{"n_layer": 15, "d_model": 512, "n_head": 4, "n_kv_head": 4, "head_dim": 128, "d_mlp": 1344, "vocab_size": 8192, "activation": "swiglu", "norm": "rmsnorm", "norm_place": "pre", "norm_eps": 1e-05, "positions": "rope", "rope_base": 10000.0, "rope_fraction": 1.0, "qk_norm": true, "attn_scale": 0.0884, "bias": "none", "tie_embeddings": false, "parallel_block": true, "init": "uniform", "init_std_qkv": 0.02, "init_std_o": 0.00364, "init_std_up": 0.02, "init_std_down": 0.00225, "optimizer": "adamw", "lr": 0.00115, "beta1": 0.95, "beta2": 0.98, "weight_decay": 0.19, "lr_head": 0.00874, "warmup_steps": 308, "schedule": "wsd", "decay_fraction": 0.689, "decay_shape": "sqrt", "final_lr_fraction": 0.1, "batch_tokens": 262144, "seq_len": 1024, "doc_mask": false, "train_tokens": 1173000000, "steps": 4475, "dataset": "wikipedia_en"}
Each number is 128 + 32 x the weight over its row's rms, rounded and kept within 0 to 255. Layers, rows and columns count from 0. The size above them is the row's rms in percent of the matrix's.

# layer 5 MLP down (transposed), 1344x512, rms 0.0341, rows 1175-1191, columns 448-511
size [ 99  95  96  98 100 101 107  95  99 100  98  91 100  99 112 100  97]
[[171  87 131 136 152 128 165 182 151 134 148 125 124  78  85 169 170  99  55 201 187 172  99 165 167 149  54 125 106  36  89 126 115 156 163 182 128 126 198 142 167 181 121 126 129 139 144 183 145  94 163 106  94  89 125 116 144 112 138 143 179 128 115 119]
 [125  85  93 130 125 152 106  90 144 132 119  69 132  92 131 149  90  72 158 144 145  86 110 106 145 113  92 106 158 150  87 141 109 142 111 129 140 146 145 150 112 135 156  91 156 130 143 166 118 130 109 136 146 110 108  73 129 164 153  92 164 156 185 188]
 [ 68 182 145 163 114  97 131 120 157 156 102  92 146 111  95 160 124 109 155 119  84 136  97 145 126 192 152 118 141 110 111 140 148 112 126 153 190 114 120 135  20 163 137 118 134 115 138 117 132  78 123 175 115 150 110  84 128  70  73 121 108 132 129  91]
 [100 154  97 167  74 171  93 110 145 141 121 159 148 232  99  97 152 184 140 152 125 126 176 109 123 193 134 115 131 128 100 113  92 146 140 152 157 106 171  89 144 153 124 138 124 113  45 138 161 145 107 114 121 119 113  80 146 128 150 136  75 153 106 172]
 [104 130 120 136  82  72 176  98 112 123 143 168 202 145 139 106 157  83 126 156 113 169 137 140 155 162 136 118  85 136 168  78  89 118 126 181 177 171  43 142 149  92 132 132 140  98 115 143 125 189 207 164 163  94 128 103 155 158  55  97  97  77 119 164]
 [ 94  76 115 154  90 115 158  80 107 162  91 108  32  69 129 117 141  88 114 104  71 118 124 101 136 173 131  97  97 113 112 115 159 137 104 210 132 155 202  72  91  96 163 103 128 115 112 104 109 124 177  87 178 125 134 117 102  91 137 128 172  91 168 101]
 [108 151 130 148 141  89 133 119 128 136 125  85 149  85 141 122  71 123 102  98 134 112 119 173 139 185 148 148 125 255  36 134  82 136 124 161 151 147 142 135 156 108 121 133 154 121 149  85 176 131 141 112 145  71 122 106 118 158 155 126  99 138 114 100]
 [197 145 141 180 110 114 132 123 119 133 110 149 135 181 120  96 104 154 168 104 119 134 166 102 100 154 128 205 135 227 118 142 159 122 124 135 174 107 131 165 101 139 157 108 127 155 207  79 122 181 187 157 147  52  80 137 148  70 138 149 142 147  71 104]
 [133  73 181  99 141 113 129  78 120 163 127  84 204 136  94 133 165 147 107 133 116 155 150 121 162 119 164 125 102 196 144 111 163 111 123 125 118  99 186  74  99 158  86 124  98  81 174  89 139 163 115 168 133 119 108 139 154 168 134 149 143 105  81 138]
 [146 126 107 123 137 149  70 162 142 156 189 131 139 138 151 137  80 124 136  77 111 129 100 166  93 112 145  81 145 131  47 102 133 144  85 121 121 129 131  99 163 133 139 118 178 128 173 136 143 122 133 143 126 105 170 129  90  91 126  83  88 185 124 139]
 [103 114 106 144 175 140 128 171 170 127 138 165  93  96 104 142  96 120 133 126 126  71 103 146 117  97  75 128 185  94 194 110 172  99  92 123 148  94 172  71 100 162 172 105  57 113  83 117 143  93 115 154 138  82  84 128 193  92 120 185 170 139 183 117]
 [129 120 134 106 125 189 119 163 133  93 139 152 129  96 189 142 131 155 101 102  83 168  91 119 139 114 131 111 141 124 185 124 123 126 123 136 112 180 136 148 111 131 143 172 105 209 106 150 129 159 116 115 193 149  78 143 131 154 119 150 108 116 108 186]
 [122 128 157 116  86  79 176 163 119 176  97 151  91 175 153  81 184 139 129 112 128 153 127 116 133 105 121 115 141  76 174 156  78 112 157  85 105  89 120 125  96 190 193 121 107 112  93  91 115  98 149  88 103 150 130 120 104 135 139  86 110 120 135  83]
 [196  90 124 191 124  55 114 123  88 136 123 136 120  73 120 142 176 150 175 150  66 123 129 119 175 142 113 133 163 160  92  98 102 113 105 115 203 110  84 163 125 184  60 148 128 150 164 169 116 177 130 129 166 160 114 143  86 130 133  82  95 155  67 167]
 [170 147 118 166 115 107  99 137 162  96 156 101 165 156 175 148 147 124 185 147 164 108 162 141 109 143 146 163 152 154  83 110 122 144  94  94  74 114 177 149 144 161 173 137 158 114  64 155 146 168 117 120 156 104 165  84 151 143 101 131  81 153 149 139]
 [120 128 133 101 146 147  96 194  57  72 150 116  77 201 165  85 166 125 175 118 120  94 122 151 163 174  79 142 143  88 131 166  98 196 116 147 114 101  98 112 192 126 112 116 105  46 153 127  76 156 112 125 152  85 214 111 157 150 113  99  78  83 111 172]
 [138 111 162 157  88 167 144  88  65 144 190  87  82 106 110 151 170 100 103 185 128 118 134  73 120 115 125 145 140  75 105 162 124 119 143 178 124 112 125 134 193  94 161 133 150 117  73 196 124 100 167 147  58 101 150 112  98 177  49 161 199 117 164 131]]
# layer 5 MLP gate, 1344x512, rms 0.0376, rows 1176-1191, columns 448-511
size [ 97  96  97 101 104 103  92  97  97  98  91 107  92 116 100 105]
[[ 96 128 110 109 127 107  98 132 189  98 157 127  85 137  91 112 150 161 108 127 129 141 118 149 153 138 118 119  88 152 184  81  68 130 131 149 125  83 115 147 117 120 106 140 138 139  96 119 149 160 188 147 141 150  59 140 160 140 147 152 125  85 159 101]
 [111 149 136 129  68 125 168 130 179  80 138 166  74 111 125 116  70 107 184 154  78  98 125 117 158 119 132 100  80 113 130 142 151 132 102 110 142 185 124 114 122  74 144 159 115 126 106 170 149 113 181  78 149 129 111 125  97 146 162 160  93 124 154 158]
 [132 134 118  94 138 168 128 155 127 183 184 121 118 137 120  75 131 198 115 226 190 108 104 122  91 122 132 189 181 111 182 128  78 146  82 145  76 152 110 159 110  73 122 107 116  94  88 136 116 118 122 173 166 171 116 129 161 142 110  83 139 136 147 101]
 [135 102 152 141 112 140 134 130 145  89 124 188 142  91 150 127 191  86 100 112 146 152 115 118  86 129 104 161  73 125  97 171  87 123 139 163 118 164  98 125  84 105 105 102 153 131 110 119  93 138 109 141 153 169 138 125 133 185 116 181 118  77 106 155]
 [ 93 117 161 121 108 127 146 105 124 119  88 142 119 155  87  86  96 123 120 165 117 158  81 102 165 150 193 194 137 132 136 124  74 147 100 158 100 144  64 164 167 117 118 136 193 113  61 159 113 149 180 168 133 179 157 136 173 132 112 170  99 139 155  87]
 [134 113  86 168 158 161  91 205 189 146 132 122 134 109  99 110  87 188 151 137 173 125 130 141 132 156 121 178  94 118 125  93 131 160  72 195 116 137  84 176 187  57 181 101 177 113 100 192 178 148 161 160  88 119 130 205 134  97 102 118 107 101 117 121]
 [102  60 126  89 107 186 158  98 141 191 166  77 151 122 157 153 145 116 138  90 103 114 131 125 128  55 104  66 152 113 159 135 130  87 127 151 133 164 197 162  94 139 129 109  80  98 120 156 129 134 103  62 109 136 123 110 135 138 125  95  97 143 118 137]
 [127 142 115 133 105 178 144 128 101 148 141  34 136 147 108 103 167 118 111 140 128 141 164 141  94  83 115 134 164 133 143  80 114 127  99 102 126  81  97 170 136 144  91  50  76 174 124 133 107  89 112 153 110 114 145 148 133  87 140 100 147 169 139 169]
 [173 120 103 148  85 140 113 199 111 115  75 111 133 148 176  83 129  62 195 157 122 186 101 145 120 112 104 152 159 161 116 147 111  90 112 151 157 151  95 174 116 181 149 153 147 202  89 135 120 101 174 120 194  80 214 157 132  99 147 144  83 199 121 145]
 [108 169 136  93 138 138  80 114 156 134 121 126 103 137 171 116 115 109 150 198 116 140 147 134 153 113 130  74 131 142 142 127 184 201 100 103 150 103 154 141 110 180 190 103 156 119 142 159 138  88  67 105 122 140 222 171 140 174 132 187 139 175 157  58]
 [158 111 133 115 174  91  86 154 115 164 131  85 138 137 178 143 160 132 146 120 119 160  59 103 130 105 133  96 103  97 175 145 102 101 118 142  94 116 180 142 115 129 170 145 161 122 164 120 124 141 108 110 131 112 144 194  86  90 133 136 114  43 120  98]
 [112 170  81 148 186 143 170 106  65  70 109  88 159 141 149 127 160  87 138 190 146 103 131 103 130 134 114 142 137  58 167 167 134 141 119 135 129  78 116 116 147 132 186 142 145 126  91 172 115 122  85  95 131  90 109  90 126 103 129 137  88 119 139 107]
 [105 147  95 113 121 114 132 107 125 136 141 137  94 123 119 143 105 174 146 170 152 117 149 134  91 102 122  94 115 133 122 133 108 103  95  77 152 117  82 108 150 100  90 138 178 146 124 172 109 118 110 113 208 114 136 114 174 218 163 148 157 150 130  99]
 [ 84 135 115 122  99 151 141  96 110 111 137 111 143 117 158 176 135  87 158 114 145 115 126 104 141 145 114 113 155 134 105 155 108 179 150 153 199  88 148  85 121  41  96  52  97 101  82 159 171  90 146 169 148 149 165  69 133 179  95  70 124 115 134 173]
 [146 116 172 141 135  65 138  77 151 135 154 136  81 158 151 141 125 105 142 160  98 122 121 137  98 112 156  85  92 171 119 118 150  72 145  85 125  97 149  96 130  75 125 151  78 162  76 129 124 107 177 150 140 152  95  99  95 105  91 120 113 160 113 136]
 [ 95  88 194 103 142 120 128 161 117 129 121 106 152 125 135  44 154  90  82  97 226 125 175 178  98  74 112 190 111 148 187 113 116 150 184 128 111  83 122 173 142 112  91  95  89  91 142 113 119 130  92 177  85 102 149  65 108  96 107  93 113 111 113 135]]
# layer 5 MLP up, 1344x512, rms 0.0352, rows 1176-1191, columns 448-511
size [ 97  97  95  99 101 106  93  98  99 101  95 102  94 111  99 102]
[[116 138 180 176  18 139  97  89  84 127 114 116 191 131 164  93 140 202 153 119  66 117 121 194 163 124  49  83  79 135 130 156 173 172 146 158 137  90 131  84 109 130  67 157  57  96 146 120 121 155 136 118 184 131 134  88  71  96 149 118 147 129 105 158]
 [107  75 122 133 181  90 158 144 120 115 120 185 197 119 139  84 131 118 105 130 172 112 151 105 129 126 157 148 144 100 145  86 114 118 133  98 117 160 133 115 174 103 118 143  73 141  90 136  88 153 110 133  91 143 145 200 120 118  80 156  94  95  86 156]
 [109 199 155 161 108 117 139  94 107 138 141 170 182  95 117 154 117 115 164  93 168 165 148 171  90 138  93 106  66 149 100  80  70 134 103  90 124  82 109 124 157 163 154 151 128 193 100 163 128  94 166 130  92 122 125 121 124  98 181 116 131 150 139 157]
 [ 86 152 116  96 158  94 129 142 123 110 118 161  89 124 107 145 197 117 153 105 104 104  95 169 168 116 110  82  77 131 191 119 148 157 108 158  87 159 195  39 149 134 139  79 167 134  87 100 146 153  87  34 127 165 128 158 134  73  95 118 132 160 128 124]
 [102 110  72 148 118 108  99 160 150 125 172 107 166 152  85  91 200 155 129 186  98 121 160 143 130 101 105 165 123 162 167 132 159 150 115  87  96 103 171 130 153 118  57  93 178 113 155 111 137 186  91 158  93 161 128 159  93 135  63 144 141  52 188  95]
 [ 93 112 109 138 175  96 125 111 135 163 165 105 149  96 118  61  86 144  76  41 123  64  96 151 119 120 136 107  78  91 162 163 170 164 143 166  61 143 105  87 177 156  93  89 130 131 114 102 108 137 142  83 220  81 107 142 105  78 149 146 134 132 150 144]
 [107 123 138 178 112 125 122 150 177 129  76 173 132 128 160 128 100 175 115 128 134 129 164  71 151 171 113  84 121 120 148 153 207 121 100  62 143 123 128 113 132  75  93 129  67 186 225  64 124  85 117 183  74 133 115  96 181 157  53 166  99  77 175 109]
 [152 153 112  99 125  88  74 103  95 128 159 113 154 105 133 101 115 179 132 205 150 159 156 103 124  91 104 153 110 150 113  49 103 151  66 105 144 134 118  69 157 165  97 135 125 130  80 171 203 196 144 125  91 120 147 118 145 175  87 114  93 126 168  90]
 [152 116 134 171 100  99  70 149 121 166 150 105 140 132  99 150  67 120 138 110  82 140 143  72 142 133 123 140 136  94 150 107 120 151 126 119 129 187  85 165 103 130 143  62 102 140 106 134 124 107 206 142 128 133 154 140 144 109 155 127 120  77 152 150]
 [120 128 116 176 149 159 152 137  99 129 163 122 137 104 180 110  76 159 167 135 108 105  95  41 173  82 125 109 178 138  88 108 183 155 158 145 177 115 160 126  47 163 197 128 166  92  95 167 138  58 123 113  99  84 121  99  88 129  88 149 112 128 195 153]
 [130 149  98 109 166  99 145 150 169 132 102 126 165 122  41 139 196  87 120 122 140  86 144 105 163 153 176 169 111 144 140 108 139 115 103  69 162  37 153 111 196  99 182 130 147 150 181  51 184 116 114 141 113 123 152  89 163 141 157 180 147  86  94  71]
 [ 58 133  57 162 140 114 148  95 137 110  67  79 117 169  79 104 111 123  66 155 158 141 194 150 102  91 192 136 165 107 163 120 149 167  70  99 107  91 161 137 147 175 152 125 112  89 134 163 180 105 170 146 138 101 109 182  86 120 161 192 141  84 117 134]
 [142 105 171 147 101  37 188 109  82 127  89 138 118 104 150 146 165 181 115 173  74 119 123 140 232 165 150 159 132  89 126 134 137 185  67 119 115 205 112 114  81 176 104  98 151  71 151 113 166 121 106 104 132 105 131 122 136 132  95 130 129  88 207 129]
 [107 136 122 111 160 133 136 165 121 127 170 107 145 155 142 118 168 173  86 194  90 155 102 108 168 147 113 109 126  91 122 121 118 123 132 118  98 128  81 143  85 131  70  93  72  95 190  84 133 155 188 138 140 126 143 129  97 167 119 120 129 103 145 134]
 [122 171 132 122 162 161  72 105 122 103 139  85 173 164  96  39 155 163  75 133 124 109 144 145 147 122  96  78 130 118 104 126 121 133 129 167  90 236  77 113 115 126 121 108 112 149  96 135 133 175 177 102 111 145  80 138 145 108 142  96 120 117 209 180]
 [121 114 201 222  98 132 137  67 113 163  90 204 125 138 112 129 174 147 102 127 116  84 119 104  96  73 134 147 152 100  85  78 123 129 146 127 135 119 107 122 115 169  70  85 138 172 133  77  92 166 112 129 145 163 163 127 146 118 132 138 115  87  83 145]]